config = dict(
    n_layer=15,
    vocab_size=16384,
    activation='swiglu',
    norm_place='pre',
    bias='none',
    weight_decay=0.0088,
    lr_head=0.00758,
    warmup_steps=200,
)
Each number is 500 + 25 x the weight over its row's rms, rounded and kept within 0 to 999. Layers, rows and columns count from 0. Numbers have three digits each. The size before them is the row's rms in percent of the matrix's.

# down: layer 3 MLP down (transposed), 1216x448, rms 0.0447, rows 782-800, columns 112-223
# gate: layer 3 MLP gate, 1216x448, rms 0.125, rows 783-801, columns 112-223
# up: layer 3 MLP up, 1216x448, rms 0.131, rows 783-800, columns 112-223
down782 101:489523508532525498460556498482517507521520494510498476498534566494498485454498488482525502501529492514528536495476500510475468478492450510489468508492509432495478521503502474495503484488537490474483493493501475493522495475512510498472478507526476494546517458499513476503412483517497481507514509491522522567526522497477486503499531522449
gate783 098:493525513503496484513532488493495525495505476479500478502523529467519537467502529507488524521494479498512509512498514473484513485493476498483473528526458519512538504489484478508470470462491530529525512507511475531501498525452541449495493510475496495495459520456480459504520533480491525518457488481497500487479496499492493503467471536477
up783 090:469535471492502469526450476519519512478498471528467467505505517494516535503525513511459497517531496533521526502481502490517514515483523470461508509479482475524493526522506480500474466483488524465517496527509486516518519498477488505484486487477481481483491515512471486493515520468506487524493461490500471495458518490545531517527519517480
down783 092:485480510461485491505461522568522527502471487489490508538500494488462479496543499524481480524493498539510530485509491503519544493547543470527498479494519476521488546513511479494484506530497510421450460501513512536500510483514461564492468493479471479519505461538492494482482454523473451486521482493503488520522543522547494508530532468506
gate784 095:491494474550505532552489486518506495477514458471485517520479468492507482496507498488493498490509542473507522487532498477502491494498473480523538529503514529477473500468555508532532471487506501520526473493441498522519516495567516486535519484535565562495512508505491528487510524498491499499498490494497512503486526507504490484514487553506
up784 093:486490510447502485458555517492495488496480536527517520475532517476487477502462495483510493529459500499501498514494497473481514541500529543488464508459517483496525503545495493471462510478481500486504523492536498525495475511481511495484499510461467467521500546504495478523505511544508511454480513540498469482513464492509499483507500466518
down784 098:476495469512526522510546495498466455499546553495472530538519511445501517495488489468497500447489492497519515476522487487516498522511466510481486533502504496497485496498498545536515495470468503522514501484505510477500511510534487449527495482543511510509514542488519505457561536550531512494531500480489523505511482496492500467556452519503
gate785 103:483517518510498515496523459476471501475540520491488503461492535478464490539476491492507533508498475502490495503525470484521479505499477530500510503511495514545459532475496537479510500473516511536474480506528511490477517494564513537471505523525464478454522495520480501522546453508524498505488529469459545506499516495497509508522507480545
up785 093:508500529484456539525481533543518489493471461490485554533472478514506485500522522520493482471510529470529486498520547530475477448507527484508472500467522484455530510527491518519467489523533497449551445496469488497503466508455488461513512512517535495494481475487501497469521490468492500478506494505501502491483492502483490454469504535462
down785 095:502509494508505468491492472484492506496544493497503479484482477453498521513440517528516495552506487490449513501477478502479482527511476528481468527472447513570461535489469551496490528472529550515513503522567498475526521458477528498498549488501482534496511510486530487495512464524505478499499484456482481487530495508486503492534510516493
gate786 098:466570504475522522476495532523499516507513497483521483543553519468457539499507498499474506505498519497503470504481438538498500460505480520512544516521487464442502501507466517500504523486483478470506520469448466433498453479475511469520538487489521495499491496512471519534509517497491477477480482513507532489491493480500520475490526503518
up786 092:485513539454452562482514510532528516525539468468491498541520497498455508509476495463483503461521483496489470528522476530539522476534479496527527497485496454492479489500474492494501522521469472490496510505453482474528471517517515540556508493556506486518485506510493532520524512511463504488481485536546494530516474516490522518476549498495
down786 095:545469473486458516518488490481503515484503501545531517481437467512492481507462528506514486459522458527542531489534566462511498510562484482519529502471524507519494506500481489508495464505503498476521473494500519511540470515489499564518510487544519487513518482524503503463513496501508543514526472519539490500521482503556472563499524500492
gate787 091:445563470485513503508491515513473512468564492525467515497518528481488534486480512524510520486497506497496521487466552481526470505513518551465497518497520477474510507491542517454523506549517533518491494478526521510491480491505531493540492428464486484547455501494504474466510503500516489481525497484525482484499487508471552467483535506499
up787 080:543489455499472465473519519469543467504462514464559507491507488494491481490508511486458449482508500515488537495498482519494510517537489488501522477500525485538480483552456461479486479446509524513466495523469476457527516496484484514467526535492519479483520543545470508524506484523470502516468461498479508462484505515539495574533497533507
down787 085:471515531482431495506504502523484494477516535542517526501514511501461501496475528515503468494518492479490472524531487465478510522533480539483486517465560477504508493501527498510521505530490546490514484476511521497569521529522529495530502449470510488523453495534490453465479497483518490502495467453500496458482485522463553500528549485491
gate788 094:461457449458512497516478518487508487535554472490508523508482489494502522527486523513505509448479516518496475523490503451493454508526491553503474532472507492510469533478495499504521492502552538518478513486526538477494483524517508514480486498490510502490492512507466498506490466472505482500439521511476509476483546516520465513536476500536
up788 092:472489505494511524482540493476534488541533521510537504499490503517477547515483489520496505488513455451498483504504477492535502488513526506538482536463554533518483544508472470518496505506517525516467499512505507453523479467521490491518466516467489517498477524538494510520506491464511448520465534475478496508506586467497455500504474497519
down788 095:518498503513508511526534500494563470548486462507491469523479491533523491529523473492506540471509467439472495510528488488507561484509505469547492512516497537524497524521534521507492485529469505523484479528510498479508477515515484513497466525464512499489515543510491514500490540438520492507492512491485497502498524485525485480480507498526
gate789 106:510513511482473483525488524495472452495451551496486515489459517503477457473459498467530490489489481484523456495493479474487493501481486507505495569435490479512524495510498529497523521488503534466520475481527529501496498471508512494514519454470488536495440569498459524410477459496506517521506506521488460475552520509520477504483451501495
up789 103:515521519486500512528511469509499500508523506497465511475537501532480457520487522485499503527546525460489537485488525526482472498449538537529487441568503527496460487499532514513519511502488509536508522516468501512509490490476499548489512520557514533478458484488533523509498529456470496530539486520478481525459508480499469484469506496508
down789 106:494536516490475478505487496480490466485491510532508544510498517548483467493469554527522500535481539509488468480482491475487506493468500536522502504539508535530508523514552558477526509511477523534538474534485506520505505490510476480508511471542501535497416532520496493437490489494452519544528491538491494537494494523474468490478492541469
gate790 098:496523481511549475515523553537500524485524462507469489480501523513520535497491486548522513527542534518521446480483546524504511495504501562476521496522519500487485508539534571505492517486512501541515533506521492480506494523462459521517539496465442527485448496515484518462496515461511538493480470504476488531484493489501495456462514494521
up790 132:484485493501464502501503571510464515493465511552497530508535506461493544475516539547459509514485502487453506462499479514462518541486497505501485549515551549495500524506485493500486491478520440512493493513475501467469479514488486490488488493487509500526508544512481493503521486490480489513525470487506504509458538501515462507515471511480
down790 119:483455541508501534506521544523464522517472498538499525512536503452490539457494505540466525503494526477454503467463500504477537561519518486516483539498529544487500524475492502520472458453519453508466462491508500497458482500513523480486471489448512527531474523517514492562518492497485500498536479513505491503475544503512493510503462509489
gate791 102:515514482515520513517526536479516503517501507500492501493546490482508523513502473517516494423525493468456520482479491471513480517501532557471526508557493469469496455461474525493501474514479477472526523488465509507516431482464557454449451499538486473484485520487512495520545507498460517482497484515489485458507549521494515523535560497507
up791 111:502488527437502511429494501502498482506486502514518434519482498554477562525510452477482468450481490462465532510523507485501527469470510540472530458544470487528484469552520484513508506535420516535505485471491496482464457486472559470484485548488520459448502513509517499542542552509495483503532517546496483527495516495482479530533477454517
down791 105:485443504498513501432489518502518496466491473474518432498475517551493536520540461492499461486502514469474510526527521517488491494484472467497463484545491524532499488509498488479485518522441482519504475482496528496478439483474528479463491574484540490457518539496488472535508523505478501512567497544469490495511491485503525507483485504524
gate792 096:541489482477513500505463505553507507494505473455512487468570500526479477512489510518502484538475466496498507524481543477524480497523493491541524562507487493496537486483523505524491503484530515541482505475494559461537525480517483520524524480499513511536488487511477487461470527498514494524501438509459487487520546515505521520500549496568
up792 091:517523513523477537468520485451508515508480510506510522555461504480522502483541466493461512504512555488497508469517467513502515535503512524482475450486528488528473521536450505511523502525470475458532504519511444533467422510501532480457459529499486504516497523449492492517505478507516498486476539491519469467491458488498484487526454491457
down792 101:496447495469507465486505482548485484514531512513516529545538507512492525481479466515506500492477476490502549507505517478481495513517505527517454499531522512490545486505447482513503489517507495498498519504514569525510448470484484516470492469491501471551499479514495495488455507531553549504511480513515479495499533481490468495502486515501
gate793 095:489510460485519485501528484507504485501515536445493506507485513520499502501520472503476497496497488504503485489496500503542492518528496509494502489489510500517497470495529479534469505480482506492531541518489502530519463433500486495488462499494513465495484493499525495517512468520531472478440491506486491544525530510522516517522486518474
up793 112:479483528509494482464510466483482466506525525477541511445497457469552448511467519509515529500499510530486511482526485481477496460464511495493551462482506511486487505531486495546508443528490508499465456506478476479480505519485505490503494535481526518449532491532496498493512490465479514551494522528511535534531469492522494444482504465513
down793 098:507479516522483448504518478477491486511537547456522510471496480437511463512491492505487560493502479512474504469516451473499468460489506469465548471467493489493496494505503506531497484522487467489480477511502505483497476496478533488471469498487496518465500503487499510537519467466486500512478511496528537499524489473506474442543516465478
gate794 093:508497523460523516457501459525507494490518488480506494475479500505505490490516505476500527513523501488486489516529481471457464529466518492546547452487485503508494534518476513481494470518469517493504511493511499533522475452516490512469522481539514525521483499564507472527502526501520488503534492475498476495486518533517496482487507495480
up794 096:493499490523523456501481497510531495507524533548479517468500471476506513478476471469502518511501493502530487539461466476474483518494502524501505472493512518504476476509449527500523482520502524518468530499495450516490504484489512486477555526469507508549510483504527461511518497534501488529533510528521521560459499482528472517493488503505
down794 090:487477478484473516487511445479475510526522487466521518474488515511475472479545541523455499514478509541536489521518501518485504490503518522495505463485516482517489529487504469520502499463491490494548463536481538485525489473525476461492469488543486502445481545521487498509523461457469501484521485443530474513493530523528479510485532553485
gate795 099:515470531517493502491490496502484468508501510506510498538479468475450512454494504502495500441504489482484519501474534494483460539517518523467500519497481535471483467446499513477498549511513509507511515510485502556454468542454506505485545473504487507501495509506529471553510520556464497479502487521482461490502505513488480503512517502513
up795 091:485511482481500508478484490554557525488486477496455495474506498531560522527488468491494496547506541511489482515514525507500535459485469489516490465481535470470526546515479487569493487481463512553492478501521500480543483475512454497502471517559514490509504516499500487472490465471510497512502543496513525462505521500477528499486547523508
down795 093:488493515475490519445483482555487483520481492484509502523462481480484505511463475512478508514524488488460507508470501530488450516512512476480468503533520510409446481480481506535533488470511505518490496522517536491482523544462433479480551469538468499520519526503503477521500520496496475502535509468526489535508515497477478504510524558480
gate796 096:494534507540491495504513568478484500480490463460467515461499494511546511463523485501478508478497516506478502510513448486474469532529510532491494483510448533489462497492509503466530476506448480531505506532497519480494475477524538519525513531477499499486512487461487459488519481471443474485513503494488514475487519518506479490505507460471
up796 099:492466524481487463495493486493464466516483502498501483469498484530485486495462518553510520541486503488475498469536537477462481439516543481544529480494581493530500488527493535489532511460488482536511523514493432538495454492490503503507508514493473527484503510554484506524471508491522495511510492499497447487542497494516500510511464474464
down796 094:507523495528518537524524500524538557509545529493479493512487529474493513508491496466505472492536486515560527533509499511508508462480486485461506502519505490489502524503505530536504466539540489487521535462508554440497529469512460480479458510525524474478492494499533499504519510516550497502529486500507510478499478481479491519475502514537
gate797 105:526537535463523494464513528485502484512471416455475503494502497482516542511446450479545495495503553515493478487475451504446497491492495525496513478488456486478512476494464521503503488489498476516503516536477501528450475483452493513524507544501516463546541515531467476490513541478522506499477531525496473503484510471504524481483479492526
up797 100:510510504450479513533540496506486494489473466454476479502519552477504486489467438485531501457532515467477495538488467536457509462483477532517507526472473488480527505468420503457510500502511448495515515542477505490475482478490486493527491486547480484549513500469482484530513537468528470492501533521476447518507507528502456497493463501494
down797 096:487471523477458487562481456495489532482468488482491510540478559456501457488508509500513490502503450475506516529523522490509536468499485489501503550488512488518490547515495548480456462491533510527547492514554470520536547487513551476489484465485522511481482490456532475455514508502533474493567477533474498482532509518523427502451440512502
gate798 095:483503507506514466502503499455498509484523512478477473506494509476494517459537501513496512487496486511498497492525526523501471517460486513507472503504498465497491535499491522561520520552537444539475504469516513512471466511505512491492498506520511469477450534480456475524493439492441500501470502471512522454462565485464499541449552485495
up798 107:515528499476486511497478502502494541489533486487494498509479526508492505492444481503500511481505451517519458469504489502490492514549483537474517512490484494496517519497482558520536452540497527485484457505480534520557471529478475481534503515462489472475560518531534503494490480461530559557466486474547471478523476503518505462462501536500
down798 102:517512540461514522513508513488477534498517520502548466495501508501530471525434509479525490504496486527505479518492450486510480510534490525455519503457496491532502505491461484452521471538500475498526477515520512484495482487492490512489492518476471489496569490544545526532507525515567536515514483520499494506548478499528547502509493491497
gate799 093:465511514517481477542474494519493530481474453476469518486510503547504507473498500479482520511481492488524460488492494523557507468480476538475495478470475442441510513466473500515493532485541538527476505505505531518503506522472451494518513531474518525504479486497453501493499489510552487520442500509489472489486496505465566529489501519508
up799 090:519573485499548507469503470466493460525518547525542539517482477472489518492491500503493503448501501512481550492503501524447493475512532543502525509502515569518491489464521479493494475539483512508474529499498463454509528474483512549499504475527469486487497467474547478520517534481406529485531489499501545500500494510485463477497509471506
down799 095:539528449500502500476499474528527482498498479498480548485520507499509497479485486504455488481501504478481540475467499475489456500485489517494471520467536533532543469493462529488516491506507471475490506529462465519462513505555505518494515497450468500465489535520506510521515496531473522539477483459489478456473478551497497493493492514490
gate800 092:468468541504494483514486482441459517481497520495463503520481529453525476499514502499497466511483537506509544530472474505466451525495463498502493526501448527502505497481488473524521490520505496504513460506486498470466477495457472495475510475502503480520468529512546510512515539526537529479537507486504479519511515501530488521465539483469
up800 099:490475509520531487523474461494492474464505485512482509494484512483504507505532502533489504503451509521489543495441510508507451519521482510514502532486463523508469505524479489515522491522478497544495469485505503480467462489479479500475523536519526526490541527494517515520516460538524560494507501446522470498534472540504481513520505463491
down800 093:501515522538511508510466469524524467491516452488489517487508512496522502470511541512518506522482506503474535486487504510489496509492472476481486512480454547534475470578502525528510518482502513513469463516520463558522483505465500510494503554537518525517542502509463502524484458516504528517481542475517501504519476538472477480499480489494
gate801 093:536494517532500481467478504500458480462481484473492498507516506509496496515501489505475472485471485513460544526475522499542454510510463491477507498525522503509477505454511513495503492462449544480506496517477437533471452493483502483487518475480490529497511550453499489487472520514487485504475519524495500484535495510529468526528470511510